python train.py --d_model=640 --n_head=5 --norm_place="pre" --norm_eps=1e-06 --init_std_o=0.00469 --init_std_down=0.00285 --optimizer="adamw" --beta1=0.95 --beta2=0.98 --decay_shape="linear" --train_tokens=1290000000 --steps=9725
Each number is 128 + 32 x the weight over its row's rms, rounded and kept within 0 to 255. Layers, rows and columns count from 0. Numbers have three digits each. The size before them is the row's rms in percent of the matrix's.

# layer 3 MLP up, 1728x640, rms 0.0301, rows 657-714, columns 480-559
099:139098105103170156129138078177127146119138103145123147129144124065135126108058080135126163148085122142179080164105208109159101051088107116094185121071118127121076111104113138145092132091099082152117105125148156171109150130152173135112104183
098:137120160078130141132159167155159165145178124063136092121173141137149147062162128159110181122147162198072104186110129122137076131137145076099093221152145133050126142177089125083182063161124157115090140151190104069155129125082130112153140110
096:171128145088106110159106075183145072145134076127135137139176068147109141136127086131087150156115187127147113132105149125149094053110125176130140124129090113111150096149165089156099163152160138066089150085146068221101140085129090104172149117
097:124173105088154102159175127083130146137164214087145117108128113107124132072185123172157116118133099123107077110084133125077162118138192037169170136148070170148130114111133139127102078163196121122146091119119133177158133164128105183104074244
100:117141171102184126141150072134140158131129183152173186104150136141127135094123160087085039133164121114132134163109142081083093124120093134137109121120081124108150074142152173155147133158091107114183109146165082145140094094122159094186127174
099:134130130071124108148109106135126157152127160155126165157091108091104166151071198164079055093134147170097111151156100138135119112098153123145143068092141105137119139159027112114061169130154130152115140177140149187116154074139188188120155116
105:144139138139120167113136173110065125134142103166105134130143094154129112104112126061099119076155145142096099194094128132159094142172063156133161094146110138120123120123132136062120094142110135157131148144115120131087167148072089132073106192
091:191143109054134079113147147153148141081149165077138131135084153087135097101127075098109129152122120137138198104143137147155158145092148131113132081131090091143115178149121187104080187100213122155121187151145101119109043118114169149171118094
103:146097163058166169102083156105099152165135108133157058142118109150071137142140179152142088106115125111102095154094116132101135226087133115083156079131131121109134120130058124169171110117120078173132114144179103121061104153157123134142131142
102:123112169159139178145110129111151116113172154128147114157114092140100058133108103153184110053140130132128122133084137166118080215176145154083158142145078190124149147156125202139140116098146086186117161124138060098116180092116120167202134140
101:071155111104067103079094149123161099138151098124085147083148143137114212129098143145151096179097101154180068134103095148187194145123129111064175114144089155133122141127133159162128138079110138162106090111098103059078126195156131128108160105
101:145107130134121185177078146118182144106161163157149182056246157165151116120096167154177091189107160040193111078144184116171137084145185155091129103150176156090113168136183120120120131115112122118213203105150131157114113140160121125108134157
099:109142117142191098149110150183089158147132135148102128109147151157089147103187145130117084157152188117166132111119122096169155192064117095125089122159101155133148136140118107148093078130110136134166098145113154142123114090159167122063069118
097:089121096101122153104089140111115109183123126179141110176153120139126172139145135148116120159170096078101127099118094120108155076103150091135111051123140146231171150060105126136103132168139145114158109104067137201113152115176163133130106105
101:125061124100094104131181115167135165177151113100121112112150094121184166127163176108092184129158116006176077164100186097151114132198070147159130139109177133102176071139133112134110137132170114093122134131132196173114153167153151038128118107
102:062181126105101130128114108127103151095126115099150088163165160145104076131115059141125087102103132136129140107165075165057145197170165109079176208096108073158162147080109120144171131124109122149114158121113173120109136048100109119151101137
097:118080092164132124109106161167117091166147141121122122104122092147028121111195168128131170097091096101154109108123146084161132145148109086086096148104095091145160071135073082093112170128144147091120147204106076128105153163147134121113119150
102:117168185146124063110095078142130152157162098120088145131058143166140118111078167125145065103042138153126096125115157095091121142168149132103127127152138087139138139114103149162163138168121088154096158172108101138074122201096121166107123084
105:114128060144137126135114126118132175098127170185205160135164134152165203117164167101099111163104121120092074155108122124159151083162117116111091163131148146161127160162129097121112134142154098131089107175121129124182146120130140134121165081
106:164166124131168219190101169129114159173112094091116163124157145082091139174162093098087107130094104141159130112123102086089088099142197091050165181125119151197129128146140091145196086156171096157097138151136104129092152181175136142106187087
098:139171179111114101154090166126080114110156154122137128122171178067143129137190072074184117163058147110143150153065110166109130151111144133182133170143124144139095139143130093073124092131150087111148138142094133108124077148145081182161054118
094:072161105149111147114161116101174183106135089157198107128136152109126140088150138059109152107080158155096134179163130145174157083158126152165120082126134138137173113100100137128174162094166129174111105103104150226108126109163105087166122098
102:127140113122153132107144120122124094066146122125066129127071120143098168109168132103117152091124157194109127156175094141140110174104082151138125128144143120140125118054107137105061100152083156129119112132090143178128115118164119116211131145
099:142074129095110132148115073183137129134090080115130131147060128114155108083030147204087124139106110159154101129109131132120114076143086097134132155197150120143086130078117086112114214139151160145072129094123136103190159150146072080067148138
099:151130146198158176126100148145127146121129099115118110167186160128095142053163108115098202079127109067154083151053158102130142108162113085185090120116174098124132180139114193113095123168126119064144087093194139156118110120112128099095106143
103:082092100149179095191153114106113097130094139140140120122115135120155162137158102135159142084160145095071078112173102126117163086090093078190133112083114080132116147155099124147175146184090091107137158088082163101089149139138119087113139109
097:096152160170179114110110173103124150098148178127110133155175086125174104127167059199071122114108159180173119146154117105165151174103146107105068170115148113112141107152156089084135187088095116124065091115134154199144182126139104139109125187
101:106138156110081121107178168147077114157115146124154211095163096116168169105153091153096106119148111136183149130125168086159076151117131064086132151153106139149120077120132169133114119138134126129124157146096141106120160114082109094157118103
100:100123098096122124123175142159110137137157126171133140102101153145104151095090128066141121158083110110128168208071158168153125111093094160096134155153092176110120119175107152118143108091193101059170082116096183167152180191114145099117097117
099:179155105153129144119138103152137094114135113163132129076118172143167109133061151149075068097122134141157104052080135068123170160073138154137103162107116166168130095190134105086142151130115125087103166135189128172076139116097156125081120071
094:112146117069125143121117074135134136145201125071115102147174134125156122142159139123112122114140198094143113110127112138154096100155093135095153124120160082130151102168101129120117153106108156104166135127103119125066124114067130130174108123
100:119107123112086100110118157137145155151154104145151099107142074123176098080139160134082088142063112168091150126102137148163164164132132138123144123160157041122144124141090140124146102136137130113089150114115145108153107109128172137109105080
102:061114139154205131104162144130177128125163100136145091114063109134181123156079109144129159100127087152171141139119131135089078132170120211170122106096164119079132089145159169150173159122094114164164121144056100094108121173117128152125095103
100:101129110176105123164166074168031154159142118119135076136182152145116101165147177073109152128093166138103123112142121136120103122166112088117124078080090167108108183158149139107150114135149164137093116118168151167063149174118143124164120193
099:187177081151194113179136143179103105149156118183173145141123088099093100141101132152125107139138177180142086111154095168157127184054166097152148124087170103145175179146134143139194163162130131094132188157121094132127124126163102140127145123
105:129160111106154122197070135118150078127112089102112127154109113139174112123170096179179126100128183161061096165140115134169171131126096141112156152121121100115102111146135123127079094116115128067099090109115142163166142076137139158141126120
097:137188179143128089143117160164189095156125115134118059117110115180164101114142144193099134128159156101082146085167097166128188105150119094117161104086105139183071160124103083109121091139108150153110165144113107150092165076146142152095116163
100:120125045089104119149160114146123164156098144162157071128156129136108122140101162073097174127143094144134087144101179105113098136108120149110121121115106128168165141137126135103125174105149125084132210138202116127190146145156176157156160126
098:113161064125085125152143075145160136160110160109114227100146124131185105163124152086138094125098122129099166163129090142101155122105134114166093157136159070144126150124141176150122123112099124092109137096098109178135100159065054111074154138
099:193055141112137145133129070131135133099183064147180139104147117116098158140075103139160109190131098099114142088102100142137161139164079106198103104168110135101117145138154132114159167127146097088102123095179169168134180136136154058177175104
097:151145166161124169080165095166120136163160080155071140119102118088110124079121102099102105166077077121115176107137100142144175078141171161103175151075124105127125182140153081130104089184186184073126139099073207139176139195124104109134113139
097:108068157127110140131102129117148179098118148128166093163165161091162125132100111145128110155110114197130097104142133096174105080156222119106076156136159067144139090093070099108148096165098141116121155170166137112157119087124087124101121183
098:144191138171142138138111130093175136195148142123115150124127077148199119192087154105121087095165117125125136084122132142171135154166131103153126168147109071089176138144169165119151164142129107124129087095071150176115125095155136110144126106
101:125189146128151050126150066140159147114137120093182161086156108186132188122167120157121143169113160110135144130140140140210148086117133161125136116125140154163115110139123137116174165163164165126079138179113102212087087091088128141123073156
094:186139091106115174158142125151096125132075101155117185147079157139087129128127108121152110132102152137117129110141123177092125127111147105173172134141157126155110148172116175134138161128137157079140099092181125110101101073173100101087165127
104:075109113081088120183088137123152143154156148131130128112220104106212164038149082096110166132091084112074098076160148116129124079094068132165172091172158141113151163144102121132141133186122136080153133113107079161101103143104138143128137157
105:144160049091095127119193154124189117128164142064142106109128128116154105122129079124157143160125101105125102115097136131134135121181138142135097118136165112081143121118141100108067119169111133137129182159141149148146124141131084136097076147
097:096149159135135202150112127110092156182095096123114153127157110129140083104153096148090150092154115125098146146107104134108115067155109130052102090142125058094161079124076147094229135104069106146112123144146114119082112117144146118173137132
104:067139162171058115120138142098114188149185164117149160107196109089044100125095112170152183113106177057107098156124154188116121116134133122099176170106111112126174154101155082050123157170054058123092171113094111142159082113071074110145094150
099:152105117137149067124143126199127126130085175116168157145141159088159137073143199140090173149118138135115124179103130095157131101097137169113084144124152161115052132156151101107158085202116096110134150106042128149136067114142065164146087138
109:105169112157112111180130102146140148112144129147105146133133139156162115139102118156116089140123113174099100089174185111142092205196077108151119100176066151172134142174135128134104118154197153162118096189096182159137118101109128136122153110
101:131124124143157104130116158121177137159135164173140127157095106182089083114189166074159144124123159116106069107154137142077082145125165132129192070127191141143145107094125159144150092134150184132133131073139094089171154144116194181139141137
097:148104125113088129107142129156182122070174127107131132108099166159086153111149124163133131177089130131139122142107108194105204104099169150141052153128158111105167183105133178117145131128144165119120082129111143127098123127082071148119155146
102:140100169129147101132084173135158119098105133172159083092096139122114115150122165187107075132106085111118118067133109127105166125107128111109172139135091113158122087069142095141145060083130100120111104141140105105119158121123120078154176165
101:136131160122090137131193133115103082140125112135187150143112149127136110099087103060120152109108136165082168105141067134166087096176120107082204117134092144105144121188104121112120107135123104151094151124124202135140135125116114102187119106
105:138184140155096157116142111125068135148156148108077117088057146138120137103100090147151142147150143132185168132109155152150136070146164098113138120057144163180084105168133167240093132125133115158175068122136109108114129097203094147146137123
105:111063123078130087146131131074154175112127152101199102140128066148115121140124130080092101114090174169164143102102170149163141140146141153129133134095127115135126177097148099206113124173164098136141150087120205162143120075092123110169071167
100:104149110083137137159148169122099145137104078138139161126134097108150162181066159100132149118137150151073095132152117088106091107151094187203159096158170119171113130141150165109074128144114139150139159103124183151158093163074132122121126111
# layer 3 MLP down (transposed), 1728x640, rms 0.0264, rows 657-714, columns 480-559
101:097150123088155148153124061173107151044139135156161088149131116111087095074163077109187122120090061144145095142092123067156170191150079133125162080071144150111098115131130142142114103128045110123160168135137135137180098225074116154144156124
102:077144079130141120135185125135120109158102118127151135155235131103127134086170120085190147174146103139128136112138073119161049125158144090074102067177132091116138127074092076082100158125147102192100156216094144067078137108134104138117079168
100:097129153116129144111141078151115079106143126159075121121084127155143113095115164103138110094126110120094068072130137091115202098175173147080122160138165170091085100082086143135126133108126084110154099107129115135124088154176151130098062070
097:093206120187160083086100135107145151086082128077117127242094159090142145143174175088142154122137094142137155158098226143126099101154187144115109097110156109078127115157178153147152147096122172107097170110172136140165121126129140168135113100
101:115088125128133084068132144139157145137102143087179127133119094092143175103166104124134142184184116126111154128129118170169090097114158118126101085135090041089117169130129079119087073115174122185092057155114100102134128118110090163168242140
099:087138123069162119122128127085149172163139104146146136233146094116096156183089179149103154127119134142119125135127180157122130160117146116178098146098138141157109170112116127166127136107151130101114116125120165146192131126127095101131255073
102:123146141109220204079096173071157207112159087143103145135100119092133171104092158134160104127158110078121128114153106134145090107119166110109135103129125107124105135141080209152187095106165101189135076070161231116200124062110095155127109128
091:140126105075150137179147097000120100186117103143140094172076108110145138109138185091133094109089164112123167112091104162123122114127111149141119150133114070169192177090127142048092106174135107118133074120114142116069107134113116155184101141
104:120171117126144151094186099139153101142092084172085112133128099082092128114087148135134136085123077109118149122126129129114097147121128161146115093121038099155079062096155192132136125118151164188116103067128128183109119161092065107107103146
102:096145101146117105064159132187132099160137118119133107066184166148120108120135160093123164117104096140150124124110124130174116136144149101138078161069153132100169141121131127147112129120127105130152162148133144190092146117124154125102106108
094:159085120132121081188128100163138068146185143105126125072185119140092125121125107134200146086108126111109159130210084171069141096123181145175090093090130100130075128133115024144131169208077142059175155132105105111118166122106161131160083144
103:106096169155078132148097110124149089132125109091064149034172132183187153079128107172181115141113142147187122109157130139120091125125106117129124172144161138113109122174154156171117114096090119151181112108120119104148087101196139115096157148
099:142101112128144147116133110090080149100134107112152153202181105102113092207101119141114095141094113137134113128096152086163122127091092151148116084159086137161122100057172096140146130122122114131118172151171133101172111120156148091156180104
100:090159166118177038101101122070112200156156087114181158173159137155079099139190172123102107135107165120093044107136101128112114167110116145104074099074168135117123092158159199132154189154094090081126131148148088145105108151097148111148208134
097:118117143156137129115110127033163112117132117100125139161102096155132173130073115124139106162155111126090145076157083175180083113092165115180159106127128110177137188125133101152102109096132121172091090126071075101118101119137100166135151139
103:132121127157129112140150125093107138179134114108151118105074152162112105092083131155121114083181151132133133129135085092154115112159135085125131115088104085168122124118133130099149100176119144121108132185139145117120151108197106196123127141
093:093101145105136082170118119133113127135105202118140099173149161073170156135170071159118178102125114134130116158116130150094132089081093138222094137104126146170073138120129158107189100151102165144112117077084132123115189161157148170138140117
101:197154153126084114176141116104078116120155112082087170054053150128109116127083144174190111123133137118118108118158137075153138125143119150119112137120113165143094181127177120079126088119120121131167126134108108152153143119166084159083103109
108:114121112143127085145116137052133121182198073145141149074204138116153199113143158117140132092111091053134117128092121174092159124121160134116059099116142153139157191147174114119157139152143127141169157099068082070082165150178135156130128168
107:135156130092190131119093157198075098222054155058092155047179133099154114137171177081128132184113068195141122117162061081096122114124158170098097142135104177146128115113148127158156114160194106120098200172107101118067144097105131157084154085
098:150132104092119131155119133160154042083166141081121157083160178125120108082138055170194162060106055149152150120113148163132095116092118124207059157128136116091124120203158215128090089074137156091100122094119179164094106161108120139172054124
099:093095115145095156096136129121107118140144104083099063073175144129144107136154181192176126188181081084152111112096174094152067141126159167050148142145173144133121142131118080120100151085118134086142127107149142138151092085210126146086141135
103:150146151128111092163137113188171142174116124142125105168156176125104137120151104108103188179125138099092145100087183160144095119148178122111128087112148091113174136140145125138166157131078087092119079116149119122092096106116196060134026065
100:144149156110112107092131116111125206137135141147098096155102140059064133073124110157145114067077119114092119167092077129127186140136109120090162187101083123096177161110172123116083114078194066140170173103152062178130135117111028166128210115
102:118143145121111108124172147080113101139106130155116117166085078173101139079117155084117146157112164101105149101166130090108106113115066122150137096102087143162105170074148118153086138107177155091076112109101158092072130140140152144127209125
098:154181129168147132135111142088094086090074133176134137100133149128154114133151143107161113094145128135112167119140125116134118071073098132092128148055123094126163114154113174095140160117112130139153176141136162122126157099108150085149192089
099:138136163136163101135167135177153114151130137194145194091088080115128120184125166152127158073174116063127082132182103103120109095192138132137153058097150098122191136140100189183145090122149161113168109137217142100104171136113106105122133102
099:197107094144107146083091106106170136114132162114119106126139122148138146105099153058092164081155132137098110129113096120095120125107126121136084088161112196077164172139145088147088118164146111081155206153125152099109082111115091147197114144
102:149183129149143113096161105162170122123088078158085134148133107130096125145139138155082096151144070146150195147115112074118122112150097119118052149107161136132138137101080105106151128138155114126154084170105119114088140198103123132112153133
097:091126157140131134145096129131149108141167071142166117075144142149142115169117131173171079100103157072093125031131104127114146133106109164141089117098130131165128110151128182155090171181072067077154131098171131078075085169171131151132088113
097:123151137069131156146129067162120073151142108152166112172086165161139166163147111058147167095152131157153109104147108129146108102143171129084181138155126110135130078063131092137103164113078145075132125154125120153083164141117120162097122145
100:098101139156082076145111110110144144118134176130124148249152084120065166091137185175096162103156104081121195111139142094151077136110162113109149150071136149100079134157138158140147076164176128175106189089117138107110119120108140142104066068
104:135119170165072145117164168070105144146103166066117125102082103119151120191110083134134155137098158128158115139123120124106114179124145177182104128078210137138113136167120153123079140148129147169163097135059136096097111183082153133165093130
102:154098137124125097126126169115150134074101124141126105126142102102169165137157110164148068166129107099123149122150120134086121117077173201174131123072166135137094179064130131113112154095127038164147149147105155154152138172155103059113205081
103:122143089156138127125134072081143085108120122098112174167101138097132146086120104120148091197110146193173123131093057191130125098134123117146174117085084177138109144087156102164089128132189132171086153121118102139103037145165120106220176156
106:114148085098070166087182087105112128087102074099176167100115107118096064145119116185104156152120148106132108095110144097171150192192041108159168134144197165178127131122131141168130097133129176141144098128164091175169149168091101059124070087
096:111137129147123071108073062161149112155135126212110085037133170214183119105088114110114086143076118170143106150143135135164127164143110114099142166144144152100093113115154067115144129209093092149122155116146102156098078127068166102083090156
099:171131125119121151149217097089140053158142140157145125163143148200134203099144134130126083103145093096072105061074091162111111132106105137133111190163130102094133105181074088116165102198112101118109130171112186103158097167134122155099082149
100:124126091153143162195132107147150162141152129060145101116130071128124138092138149092155191121154173087093129083083108124129156083078134092073076164173143116112163111103129099099149121097119140132138105180119161135127106139077100116171149143
101:195072087122200168118159160155141124126126100125144141121146111151101150154114062121077136136099109145138125196135135138104167170093089123121134136138087150158102104129100123097102122072180145104141101112112098128103154147143114138120136150
096:128123108074114161147073103141133118134150103191117096095166133153113140137121105146120104139132114127143128130130138148090134157112157140103154059196135128183090092107039079123124141128121095122135099138126083106159096077141131101117172135
097:162125117167158089164105169064125148098049160139115068069101222152138143100117129088138133116160086098160113149096130143155071136154116093140128149128132096084159134084126153139181115129093187094147175160067172149101167119118145111114132108
099:083132097112133079123145126151102138193144102113139100106141128122152110156104118096140100081148168081150114081103135156084123200129091149131117128129139135138183108147129118148148177182113124168127091126120186122103155142135123082134108090
100:069194110126192064111129104053118143124180135122067131212117142117145110163122133150167101215153147047126140094190155173149161090136167146098092156113096129153138162163124171103154109116158122090140137190143113113089142180097102131129159094
095:085198118062092116164173138141079089117132119126132085185167104043129125178102157126110182088129164146167125105103112106099098094149155117151174075108146120116155099084146090086086147150109099172158084129129101096138078075198160126103128119
106:185113110125140124153109144112140123123114097107112160229077115132144133075107105089130122155097158131109225136090137214102106136117128147083179098077134137110111070162122136095134145082131145076140113031150127114149130112158120117122049123
105:156114160171116134147151170138068110082092172110127146117145108093057060106167116111156154117147124099155113135173144156171182156137083098155142139101123156149122149149106118144146175188141099111100156080140193146147123121069141129144219153
098:138114138181074119083065152056072135116188135109128131175101096185080197149100185096030187143159136075149091028137151108172109201145082117205157123155177106130093153171172140158091155080107110126186159163121049097088111129112151133076192180
106:082096148119125097140127155109138128158160174116081083045171115106119168148082098127125128126148215086143077148074136176153102102142142160120117151182103137130171181154153167136168161163162106144083081112105135139135099116098142106153040103
099:091090172121110092098091119057163168149130136176081152153124152081166126148124167142133177134148105076134083086101116170096136109092087149126141141135139208156164144137144120142148135134147188131157144117115120133166153136146070108138198104
108:138135167114090139103147159081167119149069124164143084132086088145145122138104107127122063201028089083132020160120105069100147197112123104144123122125112098182084132082120111157095166152161160177137081138114097134086139089126112114150136086
100:163166139115174105117122114074108099141098153139142122122138079074161121180148201151083094150183128161179156129155143083097113195138169124143196136088148133143157138115116076163146113104158150157166223188123185163132199085087124114179102095
101:126125083155126089143154143151071108148104147123194138074091098100144117147061123138126123109129142095103090170125113086136085050129144128175094108151155121070143142124106187072031153114120110083074106132088135139163120079163080130116095060
088:168161155149120116188100125055126086132128108147112164000110154138111146127132112160102078140155173085133126124155127140136132105148125122150133130089121129112103095136120110119146112143153112146170158134134157160073183118153106114163255177
099:080083109125104213145110166168148157105147145179114069086104104128153123112101119095149108208156149174162118154083155129108130140127131084137157093133204078118142149069112150184153120116134121131124111116118096178171079152160126159087150106
104:144136132133069097152165094144114171111101097119139156050109120138109124200129139144126089130125125183148163136097140115110182143187148094153098110060189140189133150139176090092146130112107111147143118200133145145064118149097102145152154175
101:072141112144173184072151146079074124080162157138151132071134154146088094115146120064156137143147153136145102161162086110160111138136101172148160145117118205127133128093153142104139158149128134113175118133052156085131144150118203050106132093
099:117092114122110150154116103150096118103169149105099120165137119119177116078113151092078142138221122113140129168104160133162111118090067129108125118133059146134113135154126148154081145116121131130129112145183088108110098080155070163073143108
# layer 3 MLP gate, 1728x640, rms 0.0314, rows 658-714, columns 480-559
103:131089099138174142072092127147065175154090109149129150136137102117129091131056104103102091068121073109104146116148101089064140115154115153109096086168118135132125155138128236106117126128117164126134137115171194142141160110155108177168147120
099:183141105117148139162130143125144124163128138118098185113153134174123110133135127128123138091127171039112093073097133213079095136053160131160126092165136118132113102110118094118121070154130111137124139172109057193142126097122113161169130141
102:141068108180133114156152111120171176048155121085146147153109119169108147123179184118099136081149157086126185097116107142138088137110172178118110095071116045087120138107135084166174167138083158141130188134136124127116161063104160136155122081
099:084084114084129146110088125082141114138101162109175133141151154128074089156111127109098165108140155151107108179228087124150118118116133146146146178064083135117127077082119089160168107101177164145113110148085112106140114140089098129155118134
096:141151139139178150140160110101151106133086176112133126139139095142076097065199083139158063155158132067121143123145182123160088120100105112097107183127148116121122094101132115082165153144114098131170109130134100138141125159123122143135081148
107:169138117171186149160118155115185135125060162119122128116145108080102153148119124174140130175122110094164137107166153138132141131033157162179176141108134093175121119082142156150156107113145048108169124115112147117127128134122158171132145128
095:104095150087151170112146132070142153138136071165114109171132087163085148130131179088105103116132207086061096146136062088127095107135136051120072101167153217161139119066197099127130059119100128117175085123090157166144140127108124146139152156
105:127118140140135148108107095138181109086167090111081101146098151170193146134061100151154101187146136082044157124155148157097116135160156098117138171143105172141075161117076071137118165133153110119130181112104154150165125138114172129167141170
101:179108137129140205163133120115150182112112176137172146112131177116171169140070148158132119105107133146100109126122170148150071147128196189121158131120176095128067159112131140121092123111109144105149099154114152142147178116136110137145131138
098:119114114150085169084128128091108162173147098170100144126139195127147164163134175128091126154164138153168087075079134134173157157123117040095174128128128114137170100100122214103088097088138103184136098168085151149108118149150148128067138181
100:173130170181171129203139155105136113142090115114133124161181074127065128146107141108136087103134120144147164140139133101133110161120170122104124145134157103142107096100090151155137148104170150182101094208127157063128179190098096151104105111
097:104108153116213119085132083114194132076126097103116062131061088084104124136103077191118106201105092119107144172115110115138127125150084057151130163170137097097126144166115175070076130133097087108062160128165131097140131152152086153101093150
099:125144035146134158106133168156140198175071160099081100100123169162088134079107075106121134149136163156168119127165178093153129189163110139182175122057148100207147107130159178153190153144107150184182105101134100171117133149119143161213092131
100:141108140093160120127115095150152191128092125143122064166061125150115053092118130163140127168162138087204103164129137148088129155106084135123125127106153075115141149129115167103152208153147115102134085123146199112071191131102198069135078134
105:172110091098124095090107096126087150125089135106175159125204149127115124120079142046112098134130145156130146150142097152171119161109114139076150197159084154098133157115144174056151107076110148132122143093055115115162151172139127131108138107
099:122123131143155197172154161062071123143121109151122110155057103112175149141134116161138171091089113091131167188158081132065095136121116107120178113137112145134053168147181153168072106089157165157150121085114106140102157139115129156082137120
102:142108134074158109147119130102110146127167112178068190094097130153140097171143165159141121145201119160067143157109167112162165136144157120194118119122121076107140128127074150120151146125115065148075169187084157174144141086096124178079122078
106:174126151109192123111140057158126091098088119157112164167150132096094095132136076132061099104143189197167144117125144135178114141168110116172130123123147114131157084158172116108110180181048128080189161120180137190159171098097146175140114086
103:118199062129143148099112149104103128179092067103099137151152109123068174136040058165158160068112122164108040158113089158169138104163134145164190117148198144130203064099072074156155177142128153110191145147087144193145078167100111077152083109
099:140165180114118113105122167149172086099137111153145129103123163143161113188123098122154148179102098149141177140067135126075147102098135091189061180124168090153146120136173176099139147111137169085153174101071142074100146118128121146122165151
098:166075133107121117072094140186142074121121156129145117090084144158157150099167148124148066143111084080101093110108137139066138124138152111126142145099075101126100125114089141155115144160119093090120153106177168181122091070171130141087148136
097:092098064152145158104117157127132142169153156156143145165111042156107116124115103079110083197081117171116127161144147194144119113146105146106173125113071067097108131087124124159112105082061067177122111097145147134134147107159191144201109132
101:151134130170118098103187129087093097174132156158091172127138122164134095177149093131110155075118129148166143123132174151098150131154126097202123120137167114121131096167150114131091107123164123139128110179098211125105087136172208125185157132
099:152173147139134098132135096071170156182079135122112214113096096125188123130162162174164121150121138134153181093163132136146092108046076169172138136091085131123107117134106049124115154089153153143101128143067153151127079115126107148141119161
099:198123152118092090142151110149110166156126121161162145155156095155058090156085148179150077120094135173143134106135123142131142127166103142147159120098137116150152104119136158175112126083145115164138180168119121134138137094168146121159102121
095:044155081125123104162069199097106122062122149168074070151125138115146133162169096125097106081158137152158091157174135109094109101165095127108124185187074173105117081169132078097165171154117117113092152197158119130117148130099164116117133197
106:100119083175125180141090113089188111173162158202116132133100149132104129109106115074204161095115123120045071171156121156106129187085139147172128086038088107146169131116151066117126075156142141145180130107107063162112159162137104169158096123
099:164199082124143113094151202100154166114109118093140097107151135104122101151147091142099164147151181141176157167102133079151141166148155157057096146125082051124172139174135128192150119147093111140123119156123100143116143154160158104165153138
097:168186067148141165093216128109106130106125152156185158127096150097140149112065125120146101115128108116146147091045107088108142130152185102152135141080117117203146166136186119118109112057091201149089148170109122194170181139117093133111127142
097:119118167113156108087140064156153068123197117074146145127184089128142120122112132107156129121121162086155145163157170112127095090140072067110061117115179113110103133113107154097104139168091146135134144115073143158064118118097153088151075149
100:105042112191136154153119151103154125146146096115147140079169119084130112161118120115124131065083120142112152119128148156084130171165130093157112140106139143169108154100158133162150087135157098160099127179144072127093158110137170143198126120
101:106179179100132175137109136162128154179101073178120109090197147082101150115188078129152102105136146109143106139139155133166108172131123121103098144162233131142143112168097155184165144104105122153124161169109103170141178099080139110103160123
103:104127141133125147230178152141119164114143157093142133171124094149166148133158080140136172163149103115100114102081123154110109113144142121088099117098167153190115095117117092181084096121100080126111085128125098121163130184152138171125088080
100:142133155159113115102131156097197126080154101073121152099125101084134186152125094071181139173135096128094169118110127139137121090129144198126170149095104130110075152074147101164067091114130124179136079120123113072139085145141119130142117115
104:219143162104135162168118080082121114185110126141154104135160114131171127118116153090168169157154160139077067179119125131118131181098181174137137085042105119119108124058142148118110154162197136086150138135087113176108076108137068156130079130
095:195125110131080042125109130092111119155208153189141099124163169164150120076131097168102129161076147150143125081103139163110154134158110077164108162191113177125070135128170115061168126193117090109117133129108081094101105135114121123080084163
103:147148106083163179151089103153124149145193180136132177164114158086162119135156125142127117217088142150155095092169139133085143152186134077134109149130150125102127161121139063102130151107086119147152098122122097108154115129146165152195107114
097:150076177061103098076095074134141073071198133112132129107136107109105086156124119117160131081119126146117156136132139060091174091047170124123104178131135117105095125118104092128128121124140148064124133144136082199106138138128191167122097161
102:110200142125067115164116122141115158122165147178125117106107129200143125099150107144106098075103086125184107089139150148133134101106169105127077127116087139153082136054155132108145121093129114136099110162121099175140069102183098123110109094
097:098190145129164074162141185141076188116151139194105094108097072100114191140156142173127112121117085098136097221157134135144196120077120217120104122140195109120149132137199120118122175138096153102142146164152121107137186165128149187136139103
094:126087105147159106182151133123177168156097085113101082117182132110126208107087142097193194075131148081155181162121115142132103113146126108155125105148141153164158124198092152114161135155123076061088096102064113090072170121138118124145084109
102:110147148134102148087057087121176174125168169130111160117177122139151149116112152081110088130140139132149134135090142106058107155134177170110115117167105098105149185079154146142072086128141102098118135132093091220143148095136050187146078128
107:111092106204114117130156133080115098137173057112077124155086176084079083195077140099167153090159121102127141121155080141101141090153093089108083145114087125108136150106130098154090172098154125133143076114069161104101181217139120150111172126
098:127095160125095096157119158087140095142085147126115094125172137087151192113122144142118109104160098164141152154135175120158138120130138103083067136127119102118171073131142100118139110181086096170195143142090082080154077144079198198121026097
106:151073144088128135145113110121151144073186186098090158086111118186163165128126129176155067113066133118174163080109115122124097093129151139085103114119099129144058056121088126086132136133119096088126139169101170134108090088154131160114159140
103:116102067154105106145095156149101085124136207085093084132180105082111195181146084167138150176156137135124132164102132162153121081183107122172079109166075111150126166142152116132134133113125108106117098118092160126025119129141115124076106116
096:167124130080121139097129170112143138089095125165133156156129118141175175149102139155093131121151166136145131081125144084144155141149073102176092131098191071154110113153149163142170115102106099098167153148122177127106153116099105126138091096
104:132157122131071126123184124130151164105159073137110170135142154117141198190097134164157100100102166097162152108118160170148116063143104099150158163143143108122137165107087083128125179107071161098124133148109104150202163192146117120116119121
099:135150137055105141168104095067123126186115097149134110167112211073148200173100131152163171091117087105099202099119105160161076121173095090097174085170158145137093154107180096133153129104133152110198100098066160149168086174192162168112094092
107:180133100137125103114146122113163146151142147091116181129099082108132146147118101131177074177116179130155134108174126132114148169135127065153087192142089112169135150087083085155090152149130078124151090171051135165175126109167147156095075101
099:129130180112138202123187148126131080123140080072159124100107196081120122098123164104134139100163144121123149091131110071133108087120138091087068160110086113136093159136140128126091129143100151166093139191069102143181176160112131087085122123
102:130065115107145094116095138139146139107081122111088169158189154099093094146146131089152118149152153104147202153164116102108116095154142116152099109125160118194107136085105103104110103153099095132098126147070105117161084146103086114106163174
101:145046161116155086143095142118155120110162170098118128106111096042088147160094158156180116094120055149126129074167151098115145102066070113140141113162093132153167103126150135155126093129099144112103143156115127127106161109109127110151142141
101:079130092154128162173022149110123137127142162224081136158150087128114100188080180088154158169196141138126074176113139157147150156128144144147112097130121120154113122074147185113104118145162120170170110123076095146159167134090174158112127158
106:122110045126123105146127126096124127113139090137183090143086131036082181117101127148104082118103121148189096114101084090151143128143097148137116135129137153091193224138106088113079099164144155146142133216111103124110104138152172101121139144
104:113077103137106126129153151149099137084139077152150092142144112113163096121089144132106084141138153165128114074115175125152149110161126146156153103162138088084150111078157082119112204126114114142080170137147174148115161115109110156142111140
100:174110100056137064114114156162129166141129148115116135143136123116107134096105099117142115115089124092074112148085123136192155106097094107124110109092104143151153114128149175114136138125181145104115108168130120144075145095173110169162121150